config.toml
num_hidden_layers = 9
hidden_size = 512
num_attention_heads = 8
num_key_value_heads = 8
head_dim = 64
intermediate_size = 2048
vocab_size = 32768
hidden_act = "tanh_gelu"
norm = "layernorm"
norm_place = "pre"
norm_eps = 1e-05
positions = "learned"
qk_norm = false
attn_scale = 0.125
bias = "all"
tie_word_embeddings = true
parallel_block = false
init = "normal"
init_std_qkv = 0.0186
init_std_o = 0.00439
init_std_up = 0.0186
init_std_down = 0.00439
optimizer = "adamw"
learning_rate = 0.000756
beta1 = 0.95
beta2 = 0.95
weight_decay = 0.16
lr_head = 0.00364
warmup_steps = 259
schedule = "wsd"
decay_fraction = 1.0
decay_shape = "linear"
final_lr_fraction = 0.0
batch_tokens = [32768, 65536, 131072]
max_seq_len = 2048
doc_mask = true
train_tokens = 500600000
max_steps = 7926
dataset = "wikipedia_en"
Each number is 500 + 50 x the weight over its row's rms, rounded and kept within 0 to 999. Layers, rows and columns count from 0. Numbers have three digits each. The size before them is the row's rms in percent of the matrix's.

# down: layer 2 MLP down (transposed), 2048x512, rms 0.0328, rows 1195-1214, columns 192-255
# up: layer 2 MLP up, 2048x512, rms 0.0488, rows 1196-1215, columns 192-255
down1195 067:454573430488500511499428502456481559511564414477538446501488431499522444482505521605468492592478535413548592463495536423532541589508582525404547471540610511457463449605455516533487479531504564
up1196 115:523492626483444560544512480404606496462570519518514462566511441484463480580502532553488552445485457521482479487530517458534508493454534599463477463469438539587497406474477539451641579485568363
down1196 115:494519425550522494498454473518482560481471564511515466526594481592490561499502457468495491462382412559471453542455493580508552555495515573548479484391405622476469478474496444490569560415633429
up1197 087:479551456538511498485526489486605477553478489437458472520448527574508425482529526425542513547543465480503551522549514493442484494572517562437457397464466587519479461457469510622507438490563457
down1197 087:459500556489538467508528516434490443540641449494538439487489519473492490415533541446487457425518527510465509536594506557508405610535488502418490467409537483528508509455449437462531542513606463
up1198 108:452508559350500502487510469469504550466603531522473465537511516528499609435484488507592452456457498541529536444496459524513420589446528580511306413504411445579482522514400533474575442448565443
down1198 113:527496519496504533556495496532437502510443396485448546453523541501486503487509499517592455506402525479474571539518564546449454532470499436451471451509542520558489525513537462519438388554537517
up1199 097:485529516490523588534476550482474478549485507565524513428513448537561543549493551455514475460459420466608629469509486397471474590470463573503472451455440440452552564528414498544479556450568511
down1199 114:496630516533502627458513462412446469511517455474578464440497432600490504484507535514510473460452501534558530441561476415513506618473539555505522507433472478498575524509463467474487486456537484
up1200 117:583506531604519520502484544464630454507495585444467546515614412594540459474527571523597467480495531458473559519497495443505519479491538548494562498556458526505508450380557559535590611471565440
down1200 120:529503708535516475540538519482506464488469476519495493489536432544484443480488520502527591563498612536508409490415484463527494553462543539504463456473519477543474458480547534412478487566513461
up1201 102:449499611518495518547452544418579513510595433510535444520512483548494428500553489475505528475471513603520620445549559426491508442508494578436427452408447514534515466494414529537539483467553403
down1201 068:476557538559588503432514611455522437559620493523470506404451507503593393486519600463556374509400487510481511401596472481459539604419521567493492527449459492520371447609516506486556535475548538
up1202 090:513555541474560602515468537440469543558440497496514471439488463516503523495531472418597515499444450518556583464552505399462490603531477584463516486427434489457522524469466524500473530447502468
down1202 121:412565524468534633381505445493524481486586410418600522441505466552481456464475513525474471468426513628504513500465513477579531560434549479534550478470552531465491514512420473466478434502535470
up1203 124:523512522569493479548457568515541529497570426534459560451529453572467384486524490410451486529496537503526650559587492486496485429580619559503498436605446532485539519476582472604492486467486473
down1203 115:598529392534412447478465461529513587555533518506443488572518468574524446496527506561423568500405432510587453512472486478552531470477468375513566562523511478535474538529480412406578573483534539
up1204 095:465562489503500490522451519518394460498511475571479537457496558482496368420530536403487569474492483576534494540534516513472511561409355521518525537425553497525506551522533504542421521437456403
down1204 101:527507512497557538509525463470510362548430426457450515516508465531504560526449493585478458469523559503488521496439544575452516482663500482521494447485427488613471470523477509442537549579539556
up1205 104:412443577528542548525480452470530581458494405512521406524452569582532510474595494515475487488530450567529505498481528502471491496506399549475430388479464472475461434427484593630511553522567380
down1205 121:469555504510471523541419534408501467542503473477475368365474505491439470498518463457470505426458428468540548484582510452501544538531481510513424499520486527476509557404352518552460510369492508
up1206 100:505508562514503546568468475407494634522460511552525471524535447570499506519517461440559494471479484501507629429588467364441451489486493545424428362503384460436541493436486579577517528468480447
down1206 113:453542543517503516489507473397518424566477539470465485389514545463529483475510576518560515463472438490495566484609577411524563588551468507514465517413513544507488561435435484461455523426454468
up1207 110:463540561490429485485568505471493489454502503525516503497538471523442536447538428455636551517470452595551484375485567474523503465502461674480457390464469369523535534488490557512524495488507532
down1207 118:469488433404481475445536483520418474486470483395509461467392492446503585471412533588515465476407486496459463552504457503463483508542505426543435535520436588539510443362479442472527463494489546
up1208 119:433481570402548573536448415463447468535571485475554444539483526495517575494571545551553584534552495482495467482459492479448530678533441475494360479551447426494501448621432500471575466547546491
down1208 122:531513475494397553505433423415420480480494486445432568484466442481453494453497521498449555507538494497470466518436477468429475456576543492531490567571470536505497495462465439402542447599440470
up1209 095:465512524478516553535425479459552527516500491484519408503423464570493489569572498480552464508499478518525587451566557394432483507574486601433422463476463560491498387482405565603522519427551395
down1209 049:564470494563501463427525490524496447443578558382529558533472461509569492495484438530506506469518556517427427510502491481484489514487502440515418504496457461486488503500472577488462549415519486
up1210 099:547502539445615506597498513426537489485462527486537463538502473496545522475589515498448402511461432477509502560511511404433488505558496575460474486471450466493542494506532567623505501528500488
down1210 102:475423572449542543586481466487512479468493490551549456535516573478523493455595548500532386560540584417509492566457536526485460546539498478504467534492493430518489469495525512435419499511492591
up1211 102:411509587548497508540472484409562545486538454519501400506496495557518434527549531478550478512455483524532553470607545431450453475492443571473461426469469543544496401434420562550504546526512392
down1211 066:441535617471567538455431518511459552453526534521467400502493570488563588521519567487511407469532399429536556502496486410550518571477442432545534492521533422530429524529436552468522445562534544
up1212 097:483511606482526563510466527404530487505551454529507411497462514543498414512503491447509491473466474516567580509558531423442498485508476539463445427472426482496482468477455551575516515402539441
down1212 061:567606570466482424541548502492493511494397554537512503460549511549478552460520556462532471445555478493487468550514474566446539563536530493470526426468528448373537455532465420542516428521520575
up1213 070:437529490504543459525433451421505562523495465537534413521518470481510459540528532439503504440479510523556617432593478428453414596472462543467459426510479539532498439509388563486498500451531477
down1213 093:443478505473528439590422472428469465460492468455565407462398540566495459484513519487492477475437516528498579487554529455410424603445527507447430501462491538455501487446429532468456501446525563
up1214 100:489517529482512529565447472423579557503507488490506444523493452539485416478553515465569479512520476506546544454552574431417525538489432518468461414465461532460525508529419558570495515476541477
down1214 067:480579504588524515448419538450474484619485469527503544421492498552569495541500502472472499476464456464482499482560501439555467544371449413570466581508506496460530558465503534469496463433495523
up1215 048:512406549553581552462470539464553516514494526438418448481543471428418456521445502421555408400570467483403485497531539423391477511553493499412535521457468483572442468509513584523424468433436469